Part of a small language model's weights: MLP 256 GELU.
Each number is 128 + 32 x the weight over its row's rms, rounded and kept within 0 to 255. Layers, rows and columns count from 0. Numbers have three digits each. The size before them is the row's rms in percent of the matrix's.

# q: layer 4 attention query, 128x64, rms 0.146, rows 0-63, columns 0-63
# k: layer 4 attention key, 128x64, rms 0.14, rows 0-63, columns 0-63
# v: layer 4 attention value, 128x64, rms 0.116, rows 0-35, columns 0-63
# o: layer 4 attention output (transposed), 128x64, rms 0.573, rows 0-35, columns 0-63
q0 095:127125114132161052174137115174094130136165143082115134154119139172116168189048127113146127125101170134112138098167194087142156146132089133092136078133090142133068105159094100159102096133190148
k0 095:166120130122166200096151131132099127116071106126080149118121124137068145117121159106198177150060145147125140169081090141111106112106108188122124187085139142088160102132086147139070113178146156
q1 096:186115097149073101073156123099093141124154155129114129075121124111096159116145107154101052103152138115178106142139176142059095151096181101097138112076136099160159121125180089131178115086111169
k1 108:162104095133068091090086156116130153156123080172181122112093156114110165106160151186099188162152087131075093137107136143105129099123125115148173138185140094084106146152186143069117112130085088
q2 107:119210080143105125124110106086148103167116160153098149192072142144129186093083095117126117183146144105160175060144093125154104128160098150143143099130063144121155138159163095099177108136127094
k2 106:152074087168099109132179091079125127118139170070106100146133094129099143125093126080163203180109107154168112134144104127123086190184144164132146134148078104102137127178119188162112095118104107
q3 097:133120148076092147133123189145151100132166140157146146123060177142133092116085169108107133138116178208175096088115163151143169134094079168088093146183180111112096123161111143148077109109143132
k3 098:153144110057171164206142161088118093115104177086135148137102140141084120093128117132145138139164104146121113120110096134176198146155085093077105147093154102086126121153186125134052159099143102
q4 100:065164108172185112177098142097156113064119106135175158073126091144090128102170132117106120110135114122158173168080089119141103168189130130127157125089042139129129172152159152086134134147154136
k4 099:113118156125090145062083172054180186152120089109134156129190105115101126141149125080150088132146068144176097134138135145133075140127128122056135139133147111172116187144152147129121147084175156
q5 117:134082118153091079184120111149102136098169158082110114132152190101131114117118153127196136152075147123127154159152127130085093169161089145184070150160175168061148109094152108131157169144089142
k5 100:133097132081075132181134103121117137108115144128098084184139090124151123092124154122194113225100132139068170109145117115103110121135107208131105189152079151065121101160151112139138127123103151
q6 106:153138116197137089111154083127081130152185082113139144083087126155174093112111140168128102141156116050105101134129124142135090117158181122147178086146193072131075132129111129156165138102092080
k6 100:157088131176159144130125154130161209129175110083176127130181099132157113151111128165119155102097116116143139095139090064113165088082143116105144174165151152185143098098087084099154069113178126
q7 109:075115156125140100161090145147154138173101060173150115165122094083170088113108146171114098096189114131138105118146121186151161104115172140168169103159151177164136122126083153085060088118108154
k7 113:091186086122152110103145101157125164099124163085142093157120158073127148150126148112126116075143147112176069049109103151121131116131130087147104168185089178164132188144076104141147186122096117
q8 099:106146120157166128189130086128114095112087150124145100111150180094153120107086166155125105056149095100180135148155114145109154111068085061134137178144136112085129116134117062151053155139132173
k8 091:095161099126129136157152123098125130196092100070124129143132097113150191122168094095157121112115178145099185110123165158102112113087145129081102121060161118147146189162143069157088147162189156
q9 105:092101045109131088163143099138118174125120169166138093128155165114154120123134106168075077124158113106168120114134117148160129071151152026093110160133143096153182137151175143096090166106144127
k9 110:154109027129108143146131166066135135180115140129102118177141169183130111050156131157068113107144122099135119085114109175076087114131154113139184156100166142102136123178162126133120114157141096
q10 109:113072115152104075069162099122131096162198134161113184142102150156112133098137150123082130102145158112142119130138187099145133135139101114089114107112142185104146188206111125146138102140079049
k10 100:096111137148083100120156145122156106140091055114163129144103199171094119099162217141113159091137150163113139130133093113164150150112065123172184177095123110106128079142135108180098108121094103
q11 119:103184144105130161098163196129139168180054148102093150125119103096094139129086106073150073141138104145131163149172167200076173119121130141103138119087085090145113145103108103081111114107141109
k11 096:153167136113157162148131162099055150122117138088169120061155078115142157128129020074146150163176097125087106193155143111099157131164153138150110112098136126132108104154148106104103093094158131
q12 104:153138170178151127111044145111114126082097095173158139124180042093120144140164166133164171192122157116185082137101113147172117127172141167088119108114113085128103130151125142129144147094105164
k12 109:119134147098104122095085155128124148094160165130091178109115083135078153128157140178117143199146140083196127177102119120126123103173181129081134126097065100121107117131127114106191065070131096
q13 103:123127134157091115116071175117107064158161125112178106147154096108131154151106092095165135091164126148121177167110156119163090173183143134114132096045110102149109196176081120124151087125082125
k13 130:114165169137198145131100149109189092095109085129168105129143118088199122130179111125115143123127116104150138169097084166181155172109093124114095071067100142083072119126102163175099128119149148
q14 105:167126090153125138141182114146120133136154118152144125090138163195026079138116163065144180158086110125086095149066111119139111171091165120135177173107151133111113099076127143142106116118159157
k14 103:112136136110134191129100117119143121122172114084118118084160117121141127134084151148157119187100129077091142049144107070209103122159090136066174097137173113190124126110125137126132196157159133
q15 098:106117093134153081137134112157153138133122194106088120080122131148112130141113140146169148135124181164132173120081139144209110125138148047141218169079088085161121100137134131114107067141126166
k15 107:177162097123128207126123154143148082176124166161104099151129071149080123130078093141106132092060133086133134066094116148165093176108120136129147127089132134167137114116091176205098123132158142
q16 111:101122183109195134175097149136187144090120120085161097103133121093189077130169094085125133100170078102113092153130127135141126103116160179135088151161147178076052168146128125129134118116119171
k16 110:104151152103095088120069197125102136142154121113127111141116125116130106161166144101135087077125123191144146135134141149091144092137172131183061129217165168169109158077105091102120137105096181
q17 099:133121099084123096178120172107107128126168122166065117137145123164140081111145166152085134187139097134118128102089081123110137131155156080121139105149110168067111070131154184147223109115132183
k17 094:156049121127107089136079122146085193062175146148126117139087135142085089111106136108142188170092183105171119156124091101152119118155114179112118202179128114099087106149132141131169123129137129
q18 099:099148086108102095089131111114207113175124143156120159140120138151126114136127088115139098092101083152095095116168137135078105073177105142158227124166123128198121063131096129128104123091145096
k18 105:063111178194130095134121132147151130116151125171161126113123180190145096143144124111095163063158096148095106116154090076138155097105148144100063143138133152141131159127068171122110194099081099
q19 103:107079082161122091116132143132167163179145116099173097143221102127156121125188127137077112072150138138100150087157086094131101136166127066116133145120122124140097172110113125159119123056160184
k19 107:062099101099135155143074103120188138188122136154123114134135184131184080173159142124080107126160116113126123148094075202133125103143088092152080101117165138174106112110106164096156118082164104
q20 100:178078122142100126109182138129154142143073112106179125108124172139102080082103166117151130167164136124113108143083174130119154094140120083195133182060121199125087147122151097131127111135127055
k20 094:166110107100128174119133097160172100188129144084131139163161074099102107132110109138118084139145163080088058123141097110150110160197107168143161074149152105125149110135081096147058185122145150
q21 109:205082115155113073161202079100118158083141123103117086169162150091146108148127171102179111152135129131117091073120090121116099124137150180157152135197138135117122121159135186154077112133093140
k21 120:137094097184093128186104082109110151139073179175119134099118163148121149153106139154122131162082103167135165149106117081186122095115148170091076136160097124132130076115097074103145178178077140
q22 101:074124154123100076118116130071141120108168135114187173116123100225091112076092205130166113123071096106124134155154145110167171100120135143148159121098129138086141120115174111184137163116116111
k22 097:135115184200125100080161144109106148107167089158132158112151158137105085149132124125170187159140184112090101165109151064150147084146088141079096099109098102143139089146131084175152149061123110
q23 101:091211222114176146088137148175066074137139149113106146125094145103141164095111115138146107126133125127094127123116175081133128137136138144083076099078071108087170151130115113154159100142167147
k23 097:188144179133111106100199121165082101086097099071144113145146092123117147142097147087205168083098204132147187151128150128119133150108104159158170100117147090116076110103122105102112110099123140
q24 113:163117092110117114126142051092121111121100138133157104098183126111169116136139111143070183139123127088133154116223143186115139132087140068083149159143123097145126106160166182160143088166160083
k24 115:155125086189173157139098121097137101140134155140112135103152127143140155101150101204064120108169121132085148179127095106125088104071133125196095111089145064131153176119123078178183103131136117
q25 103:144135121102112169132153122156138143116125163115109121067165171124112165144105163130123125140155095048045117126194150175102149111144106142142098148122082140123090184080160207122132187126090150
k25 102:145093100099111155115129084127121140122145065059142118102202073177067140187175092104149120146108101093083163135146138132099134103123157130129107115173148166116139137084194154134142197137114105
q26 097:116063131114131188146108139116146115129206167117154134127125153158109109127087128158091173163154142154129171133162177103115107145173107151108096090182094093132086089165128106109126044081142070
k26 108:102148093082164129172125210104110130179120140101091129114114128162123166115154133109133192124135087139117133106114077145087161170151089152128138162154164084073134077158149149133198054106106143
q27 100:096189148163071103124194123114091117082140154081120052150093109161128152124134140113101146163145106144119147148162091121149154149178118111116097170208042122135117131137131118124183100130105089
k27 106:169105118168141125152111133103071092140088104129083112127157117116145146101121110114183158213177150176179175115130111099160083143105123131107137109143114065139139091154065170104173106068167125
q28 095:124198127108114117129197156141093082138114105123086088071096105150144143110120128195128115102155189166167081134137120149145120177039078103095134120162166106128135102155100113118139106176099105
k28 098:166147134117121139139146104135132090131090083119087164096079106097083168106077129185143146107108187123155114113162174137158171160048120111083159153109125119143149143222091116099150088148153109
q29 099:087119111069155102142171150066156159169100131153097132078124169145121150174077119152042109157090155142149096161129095099162196189109104150111129106151160150100164096156148156118116147118102110
k29 097:148192119136125108133168084130133169108169152149081124128132165146063157109057082108113089168205096165121139127128166130110131157118083129071162115149056121124104127162144068126100150162145132
q30 112:124123146166140152141089107136054100116167173118105130108084138176156087129126156152119134152092152134184087133013084100162108107161134133113125108176113173178122122099102081119140159119164163
k30 122:156103096154124091133075134122135138133148130148178123231130097094077128112119164144132134123137117154195121052048109116071115121158123090107189175096158093120103135139113150129118101111148158
q31 107:175128084084163139146146120159133168131149118101119115059152112134056102149127156123149150123118167107106119158108120094132142113128161151092206157068158103149072118173091038114134152142161170
k31 103:125189138027126160109063152087138119175132135121123157144125139148108132173113082143096113151107160154114090157101145122155098112088154189151162134079153178120097099107078167149086132161167158
v0 137:185108161124131120088089098147093164120096075091188130149133138122096114060122197114078075078161115136150125183137181140145164147117118109168180168142142094107138105077096147114116091129160118
o0 151:106116097115127148178147166166129128116171159105046141107148085088151150176138078084129185181079137077102113110123093127114124163157117171095080072129137175152149103163103180108151121159110119
v1 130:141137148130147152150147113151104113135154168143105127149155083078152116149109113088173123182131091083085183129096073084175082127171137166173093181155135143131122106125208133092137116087100064
o1 138:092109124144126069151156140116113143147088071130153137097105131126107170154135119171159108038144120152217099132161149125092143146094136091122153096063143096152146147170105108103100185165136187
v2 147:120147118081092128126154176135109194084147127097170166134121093134147094146132167124194095122072161092127107146151148169160137136125117186158083186129106124132071143177145113035104124130122095
o2 151:125074092221167096114113151144130087124074155152103109115119149133117144132145152139079140119125093133171146102096117123080151168128150124162118084068161064143168116146141131222166111151090134
v3 155:132135100135129135171158154129117068105145127145117153151138136131120151138144135156109113110105086156065141137067070079126155101125177115141029146112148144119181126151110178071143192203121153
o3 159:151161150142119088095130140113137165159134141102171119147120093099124165163061078129105124115179137126179125123195178122099085134109114122136191155112111097174071157151093112159117036125138081
v4 139:154116185153157128106110115134129108126097064109132115182142152166143056057094133138136123154129131118168080142100100107167113115128210140106103128113128142154088088087154086223132137149147156
o4 146:109139092088125165195173151111110104141113144140129157055094122145096123124145103109100160102146115090115175155152151172113150141133098141124103118186120122127151116196162139015153117155091075
v5 150:155101143148065107138168151099111163098179063147188103142160123072135179132075154134168154122119097147093101143064099136142132139141134104137074133100100148146180098091158154143084197105117122
o5 155:123100070105122093149143102166154132116099196141097138154143117128125142130144100101078132097147154142161169131215163115126094080090155124094120197123093105155139184178096114113154043106139133
v6 124:201135069147116132149133042166163103129130102110136194077068151144092132192135136148183082128147140129113158095138113115068135139105151171145163138110124133106177093173151113120105084141123119
o6 136:098138148135150080127114178116101149100151123140173083168179089125212146071150106154111147163179112144186084160084089126135138157135130087071079111104074127122081144128128128150152138097121172
v7 155:138085179104111116129134197156098102165097191109135072113093089095184154154103110169116111118121102143157123144086113155110092095150197123104115124141213051114101135145131163113142129151114157
o7 166:098193057178124093144128076068170137148136104083165165091165166198098137142160154087151112104103098136120124126162094116147116148133117144137197139075095152137116140091147096145109146150118075
v8 156:080198126144097125137122123117138112109146166147090086096175140108158180096196170129160161161076061152084157106126117162139145166124081165139103125108105126140145096096162116114128179079104067
o8 159:134077130119132109107121150160151136132143111154145177133084101138077099132096125162076077078172167114154079129086163112133118089122195129140165147130169152141090160200069106117094121149117203
v9 144:181183136113153139103080075062117130163129147176152096102192085110170162101133097146106157188107127140116123096067110115207092140150152131117095152105166115146130153093166114118154150169116106
o9 150:060118150120099111158160183150134130142124061089138167117098209135137084112167162099100093080183123107117103126196152143082187101099100130140124133153132174137164108165096127114088149098136119
v10 127:073136133136125100236137165182151085137156115115109110115147140204099096138107118108127131139150156161137081113131135180089123080131129128120158058113107137180127112146085172181088100131126165
o10 134:172133138162142182095117108113096146049120116105165136150120126102111123091144161146155131171097129115145143180130128130153070149094184158171149182171147111055088129083169090062123092127098136
v11 151:115131161133107079174151133147098083127020133154099094172085139143085122120140103141097137088133099146120143092165130085120141183057113175152114119115145140169142163125153096159176169109165085
o11 146:137068091093107165137098133071183119167189133140140162154139128119112133121108119165078120115108156124158159128045102136102070156166107071142195109102159146162141090127107153085152100156160162
v12 132:149125176046185105166154120093131122091107104135140115126133128147112129188173136171131149100112085074147127143110131102164045158080179121105053160103153082119159082105142122150137143127106107
o12 142:105130089181054117115169170092158115154077140148148145130068118114145122086073111092118079174154092189166139125134107126143161138148092152162120111179089163184150150158085142070134123112141110
v13 149:152148148084085075144136107150111089132116118116139126115194132162122178164139183164085180138121120159143160094128152120099164066136093127128188103079111095169218115115111099161090113103103101
o13 154:110106132152174161140147117102159175080125117115164112211131139089112101106101120073124085163144139101125096153106101129122065179103144091164128149165112174060123139138129176089108134082170194
v14 137:217142130083111067075172076093146086139138128099111103134097120135137118151204144188139116129143150170082112123106133119072099064144092117125127123140141110140136141153142080114155130179145191
o14 142:078145186148173163141098170110164133154071132120150177119142134135081119118062122102105115175152109091190122140115090171183170174106100140126102122132090136104119116092126157165087106065159084
v15 125:101173135117125105135122112142179125118113163135060172145166117156155102153147069118149142142086171145086115122153195178142165103180115112145095096083123114134146175173087113031119104123127164
o15 135:140114152179159141113108159117090122113135118127142122179051161168070071118091199123127103151094123098173108133119109121108116162084121117134143171167184108095096078123152146224139121129121103
v16 106:137198065181105110115080118135160158169084103155139105072159121099138146201090091149131131183108084184107120085126139143110131153133182143132119124070146097146144122087133133149179147095164107
o16 122:102132120116129139134136126123123118091193100093148139163129156139202092044236172111134117071173120111158096135105104151154136110127107097103131172146149153092101135182129088094085128119135157
v17 135:119104083145133046166150115100173123097146082115100120152140132141113136224108142098138145113135101095170100143172155054089107146067130145147111158124150173120108123157166142206095119151128123
o17 137:156172129131092209102146112113075145133122171145145142124113092094153127091120142132114127142135120185169137141073132182121155116146102057122112136121105082133134166060116161059151118099214137
v18 143:186093081106115118107137144112082112114136167130165096116159155174142094124113081088153076126099131152126142091095116107159160095078059150162166140171124107193067140154158101154173185152116140
o18 160:097137215137158167092071149111210115154097081145133150107127114076113127131192158178075147098147130108123127155133135144101106183143129124147117072076153127103145147089112147128173115112111073
v19 153:145121156141128107149106070110140080118111181118122102066140129147142200071146112116138096094158124176120144147119163191163180156124116124180148076104140063101198138122108151092105128083165129
o19 163:095112122114136116108099173163132170130196103121109181146108123159127058175155127136121144168096132092139076142144074081118088092134160177093132174149143184176064105108079136159157114119095134
v20 137:160168131095146138098147133169062191143149105125132121146163150134077088153192138150083100121108109173146149115141112162143086106179106112094141173116115075151084102032117147147165122123145171
o20 150:124052128172123152125141111116170089102120114102123130116112116091158154081097118113160136151147145065143128133136157149143140175156104181138123072134124170053173151226155110112066140140093107
v21 143:124087046206118117053135099125165084154133111105113121138088189111148104174142133126178115129133110136107152114120095128074134104180143131172129123133148137113147062087181162133143140114115195
o21 156:111197159045157139132115135130107135112154148139163136103131089153122144130122129133153118091129160097184112173122130154185157142129106116057143152074064101103062188178142089154120122084134098
v22 140:165073123122181090171145117136151161058094139120145117159134133116066116131055078125159076102195155120091100146100153091138117130132174095154127127111105075137142177144110160120142132105167192
o22 136:131121104118080156110139163105117135129135114135133162116110095165143142139161139107180217158082097189177150126177096122144085146071074134099126138134161091189115068106137143150135110113111048
v23 149:122110176104174167114105031154141087113161162154090082135149156123170128086138131160129135153113098108162166038136102136126095138117127168104177158144143108113121107122187138158082093110115183
o23 153:153119125115082114125176168129111174106139051145170169070111125173076113108110153165099117151165155147084067185107166100101168138114108104101154105100064181107134126162120147107154172148123132
v24 167:128099176075115152162172138199133183140132126161105102113154154124104104199107076143142128111091064125134129098154153178117110102136123084118127156145139095123128071140125190134081150043133150
o24 166:169109101213093112113157114104150079105127160114118123153062104146116126052120165144164117151104155159140131175105118077151092159112126135139110138107098166079150176153110090110199094184142121
v25 121:072117127165133097169097183109092107152161123139136156174191089126139176085135109161117154130143135168147089167114087140134105100103126105089125155098110109154113169108038083099109171187159161
o25 129:183116128121132151111142080179162161117124100101144127138160160132118081122115081110118118131116092088073156103207185144087122075115124146160181188117188143136110121111186156135088096106104078
v26 138:146153120151081073098116109117123147150074089124124106147138051088120078134080162129098203166154149162082114114153143136070146093161105153153114148166108178187127190149106120106146131144156153
o26 153:096141118116194207180098117142097134095141132121106155122161199135117118112121137098132125114102121097131170122111125153142146159062115083128139157086178094076173059140156137141063096119172165
v27 117:092153131096116194161157104141132090134231139098132190091185086187122147096116175089122141156123155107179113128123079139151119096104143112130136159137125158148124115176076133066095100130136125
o27 129:181131175186153095091173139164095184102089102097144076124127123047111143140126102177144089144152081100070134174152151115060139128123147139182098151129125104105117119090131111161160136142118172
v28 153:075129181133112178129102100153174103165124104143191116126110091160129110112120124110096149140139175045120170123119124143158090142185132107146155111151192149113160079153136153080117068086085084
o28 161:137168123112118062178182154148089122098092126067080096147121169105119154170139169151177062121074133141135127155119088089106136151091100158149122132148094156094144104119134087129162188141145193
v29 140:130185152087171117147133087161161109055170093146133128187164170135188122127144097148138080114096097109053142109116167120149144115128144126158115172077123110065191151133179100106116117121139112
o29 147:167109120159119107118190176143125145141093093159108138172074128109101136122123154122093149140163131152203039065138117137082122157106091111111144113203088128130111131161099188099166109137148099
v30 141:137101145159156152148114126151139093080171067149160092117136149170146075121057066105176051118084128179070171112063151173118177109141117117149129132135135141126157147135131143162126119107107164
o30 156:140171149144120106106100119129141139092089077163090120143143119097124137133189197178097204132121119126174105125184116135116069168084132151067123171145114134099122142137124148075187072129102090
v31 136:156125217119066087093188093150088115092126117089117150148128106096156132124119187084144184079137082160180131155149103149130114193117170132099097121109102097157150120089125106103159138101160138
o31 144:128116024147162136167114094098171177143168163173125143114132112122083137133105057113072062162133096095118172147148126114122127119186133110052137139137120117150127122182127148141131132159096163
q32 096:123135174139171151138138150162122070109157128098067152134113132131121090160159164103103158174090176078122118115095108101154063188096098109048091127108137131108123121148182121153166102171136188
k32 084:111197116152129159151075112148152112132118122146104126153143183095111132156106161113088140101098121086130092163132093141185139196079114176068177149121118161116099142103062107125143086120136210
q33 082:149102183111141127162133083114096178110096124115128145072132114071090174132147170093178137098142146163158169149097103141152176090159128105094160149124112104111100184115137098082127142056208146
k33 088:119093104159105158157124148118170126172175169131150089114105060112126137133159172043139115078072123118107139106139100192102154096166161124090123115052135170152147175134116139182107158137141119
q34 092:138136148059134110062173086110121096100114149142144127122186113165141099116189196120125203154117179074101124139095091164164095141101131070126173114115161112107111116161133112126148078087138124
k34 093:123092115113186151138128167129088106154121152139126091131195046177113138162135150071134096063081108067126117124170174138068112165139146100142124142107150104127152135121157068176089125093133145
q35 104:133187124101199163156165142132116089112121132061087072125164151121148081163123115090139138147094165122110129134175063131170074148100140183125136107070121185147160111125107087121141121149155177
k35 091:203165146159185101124107054129126103105094130088088090125115142098169117147115186133117116107080089099115124105118107158133117108151144162074158097201156156103114154093096154152147191172105135
q36 103:100098075109098128130171115150133161092075102155127131166094098114138077159167123116190191117187095213110106134083124133181106111095151092140151154107119146137056149131100128102146138159153094
k36 121:094150119145137113117120135122168143146102177186122129123180095102112131111137084061114093074115158114125173157129137119084087111186184107080168192092103132204177142132095125094131119109169101
q37 094:098127159142150128177121135128178166106089167096127115174156127103143124146119170050128092163146135163182113138173124147090141129156088148071093132168062161111103131110142095088047107084154149
k37 103:143111089151108177128122153130113080179135172088143072116091164098161147149102143118125157101153139060134118085162109142121129197187089154135161098124076087163167140103062126182101142140136090
q38 107:059133148132138084152074189168126072100101137128100152153177095170123141091148127121171099056145170157162157159133122124169124124085154120109133143059101139135177133143128088185133112084109156
k38 121:092168173101101099103115130111076134118137070063125181149112127172120132118173129137154144175188123131095128141101178137159047141113142104087107124119134201114153123191159190134136136128095148
q39 100:100212145188167098070138117162140169095136158117170144133144128155142086106122115049129143099118117114115162151173091130138160113110121097092138140113140052186131118163113152139190088101164111
k39 109:148109107124089101145045160144120205092080153103190117141142075140127153067148141110154170113149097147097166086125148075110130136116160136069122144168127131111074164164173143136106139131111174
q40 091:053124146098163092158130104142120123147127151173077177115107166204164120107150167172108149111111113138143161088092134099109151144167094109171159204158087104101155094116147121187082121116141096
k40 083:117147189141148174097177186153140140149116111154087142151092104104121170110087138149124080154126106088117093107092140198175154164114107159120151187126133113200116142059141121168071156120109123
q41 104:096120129101122186063134099077163131170145096095184195085096141161141132112077134112136118154104086100156192144173154115114143081172086146123146108065140152155120172128173088121096144149137122
k41 091:189145092154133107112164099052185119137189089119165124127122112199110094066117174150114117146116100113114094094122137072127172114166125166093167135141075136161139124121145135139151107181069136
q42 093:171113129172080162114117118153149115093165115149125103149143125065111152120120134132113165164191125149182102133114191093043157108091116118080150131175131080155135062110137153134201136141090144
k42 081:118131106155127123141067143142159158091180089136202133084143132116162091181184099116144137114145049145135092108119068129107124185117102108111165166170146090075134188113101093135102154135104109
q43 059:141115113093152051119094124090176150111089128149148154065148142197106049110107142170132150054101173178157116149121150140146105156163088155149146130109129125137139115135069108122162080171110120
k43 072:148111140170139132088117124074085135109106139135083095124128071134167166142148078156198145191177138109100095094100175115136122065151155106177071083132141104108113174149131119186114164093111127
q44 110:114138147129178109147156211138099148107103120128052163133106187122092161133074110154143108175104124146156129120177142126107146165026128168107124150168158123075135104110124111119107104179147161
k44 122:148184119142173161167142127173101117136128133145057151105116143126117115143107081130114166150084186083074122115140085125127189163083135090060167120132094097119184093119090129147125087171167162
q45 103:137087077118060141127151143145141106113127183103130131145146102126080128129164154115137136112110152144127058125092125161068086183122173117104149226061123165124106140196125094129133144165148148
k45 105:132152145119090149082194097144159071133089139110119134129128127114121107094069184133132098101120132085128100123110180191135075071142110119123161177102153120152176125147074178103173095080159091
q46 103:147139141062107171214129145142178110138113129098074113131197163086115116105154135112098131115115145155142103143107125106157106124089078126158068121184147193104122096129108115155140121213089138
k46 067:103133154141174130160096091131146144077150105191120127141098135086234173145161098117123133101148124144075097106154137122198091069103115125114146086155110154075090179137135121114081141118106156
q47 126:185113141124126148143113111128134100141183117121099114126111156165154110137114157130114193152100141088140121109106105066165113164165101151181112118202117154047087127147154158154175121087076054
k47 089:149109114100113184156101139137073088121122193092113113136104159126069077136100128096151137141070136103174121159132073101121181164130131148203098176166169147116116141099128108137079092159184115
q48 103:161058116151143180158117106142137131126124103145165077070095094155037066108120196151128144150089114078123115143121098135124146096124150147134163185156138167128116156159140117119155143188075113
k48 102:144085118117105114169078141096142140151107109126142096095112135114131087122132149170115092142058152123111139174195087110164144058131186124149093120185181126128179104070138139116099183133167077
q49 087:122129162131095138108115145168156172190158113159119145122173118107102166173165135167153159102173078115068128119161082123081077165151097074103154148081067114114093101126144115163135198150123145
k49 086:095121104107080170151113139129189143165112143163118134160177126080162089085157139080066106132138142064158182098127116129107066135124171096103154134136097099140169193125149168097093165133120174
q50 108:090135063131160132144085140108127131120136096098142123165182120112185086107128058143095094110162153087104119153140133147136128151078136097154148111085173168130124137163113167116055161135101226
k50 109:136131134102091087104134083092115181093121095102103146090150090158122165121155104171132127193217152144116120107129158098111074082140132096177139119131151119123097108170180175153200153131086111
q51 081:111133122127151101123089077098125086115094090103155127152195119142139111082175104181169147113166143082143109162102088115125089095176170138108157139164164111106139154163107154059128137068119205
k51 078:107067116114097145115181143135138082129122135117192090088177135148129147194094080119088112127127148131178096147128109138137076232088115152124080160112181111157129141125125128152193134148142114
q52 088:208194127123180203134058114126100119167115088097131074141115107139142125122102100215110150153150136132140116118147120121146106144112153164119146161094099101169095109096067128098161082150140116
k52 093:117175104130128094143104104101171113126076117157182128102132162115168144165174127116167108074131083140109198099101085109147143095116165114122178100152159079114101212095119135099155178144097084
q53 088:134148142107128091137137118109105122091154180086171097153073200172111099118069215140119123154093153164116095141089091089141116135128104139163124116143133171097070115108144091207163125139136156
k53 103:159143076112160193147118124121168086118137153128106084160113108126118062067100189150147134111100149113118149144108045133094156114109106169125173127110107159102179125125096071156180136128192150
q54 089:190143113100099065140101142089161169118121084119155108175185126111068112148092140121141136166087175123108102117111091125132185220177126134090150134164090139122127130172163111094115169110104158
k54 127:172162121115133152109197141132132102116135162081118109084137157105084082145097161056139069095112107129146133126165117178077139192135086101146156128109143137174173115101062094148111135173173107
q55 088:092108160143120078103134130143084155084081085175115139153090120144139109138145191202117134140130127047110085134131115144077118076142182131107118161148100141132134093178151164138208116147133087
k55 102:135093114164137138145128117155088157099117085151120152135178137121157143130162090106145158175149118133116115191075157056131126169122111101155099102176168149122138110109136047081112138040108189
q56 076:128151160046122143184087121090070087155163084078136067126095129126118141179109116126102128154129096100171175142202142177149092149152133130161145092129148115107117103133161145100110108152103065
k56 076:145167132131190093153126121062106163151135093125089127110119197122088152159127154108155093134083143141143143156138125087157088151095104145120118078094140105053118107140082133071178096190075105
q57 092:125145139133155168141139074177130138072097088143132109150167137039197139115136140140130093105113117146095104116160126127129127091072166144131066105150189186116168163157138120134060176136107146
k57 084:132108133118182102150101073155092114093159105106111175119163174171134152102166144116074175093142145106155174147087123101148075133214133128079144093139154119082140123184192101094122111123102123
q58 102:152110136107071107172117118116093178129190112121140129168114174103134094182115105113117149093162125078103123117110110112053141114139173132185129124167218085132160088132137130120209112128124158
k58 100:058091177121139108151162119137183192126129134169084136083077191124116122119119147065161152137095126131140137164105111141071134128102095137182099149086180142156123137097096112108186085143144171
q59 091:106137154137151134120162050161133190127128120146105148110105094142056140149083110119138055164127166138092124110123119091118112151163154153100160162109160072177145172151079129117070123080192131
k59 071:096131149167102121082166129146156144131157140104195128122127148154168082129084171150127114081073123124164162104111123156070147108102118170129218163096143107181129165105074127133140095130164063
q60 084:170128125167105085115069102139166130133153121104156161113115176159118137150100136157105120155112093128114104120145152094220144118152139121151194124135130114090188145118117046065153149095115052
k60 090:115158162156160157125169101047141099135138178067133082138121128134112107119170090110155136102081137095136113211113107135164178081128156101148069105101119072141156201110139126164131112150134137
q61 097:122130101142073114100180147118105171126110133167139130145071101121103162065145121119089071171144102231126128110077131121085158127143149133060142092126175125161159149105111140135095167124074153
k61 082:122087139108143076109162113097105133131133146155088147127189170190076075084123186133111132109131163128102124084139101094156142223135095132131151170079152133087110111163156151115114103062123102
q62 082:169078092125172091168064066092177122150146121137090133181155119165097135160144126176115139115149093079087100080127136121131069163144158133115143088146043163096117138121167129163143122118112098
k62 120:133141139090077160104145115136101133133110085079113212117122137176125161144122054145162153167133130152163135118128177102138044148107125135189088075130133174082133109077153127094108173125109148
q63 089:138140121151149175079094095115113149114133117180134145094132082110052140176085100136125135190147137085109189126169154129074112171120152078098207143115080096142102121189144111116105113115151110
k63 075:137195119148154169106119193133173141139122135148156134093201126125134095103130134099133102077073129085123186144147063107101157150109102127102193129124141122132128151109059187100119074113171108
v32 089:111115135152131148145115175113105132085159166148121116108131140112111204178079122078104162148165125160137104108178137149142100094106148111108084087117112134189221173104088074155076131107165142
o32 088:076119092083117103110136160154147131154104105168150089076074120138198132145154138130081098052151137153118126183151095199153150123127098093154113131126119154152137185131104145129164167100158059
v33 080:079117143165110129117146135121128147243169082098170105119115094114153169104107138114129128138131151143120127175039168134085124149152097159140168058141123159110100109120121129144129174100092069
o33 071:125183085118142171104155135066146137142128091155125154160135072152157108070113108168160135142137092165126101144135115131146131091054130114084164140135068130153138101148094125116050149147188200
v34 085:054131109122088156109144171115147125140165157087112133120149141161126161130168116128088083127096098132130132189137148163207121163076124125138128133118157061098139103144059063160177187153138117
o34 079:176101156167154126101110067142079141138214056173112142139138135124177131073108105180100118184145137135088165133129113048101140138151119121138147106164142122104177087087114138107099122120164129
v35 089:109126081161090119082180127022103180132151119153152122144176115106073137114140121088105164101129163147119187119130094174167072137108117155139117128169125122162117168103114112072161183138146123
o35 089:157128115138130084043173071144146119149198098115148109183100094162189090113132135141157079134098135138146099159132125098092091093182155114186128138132083187159114162099123130164132089123109131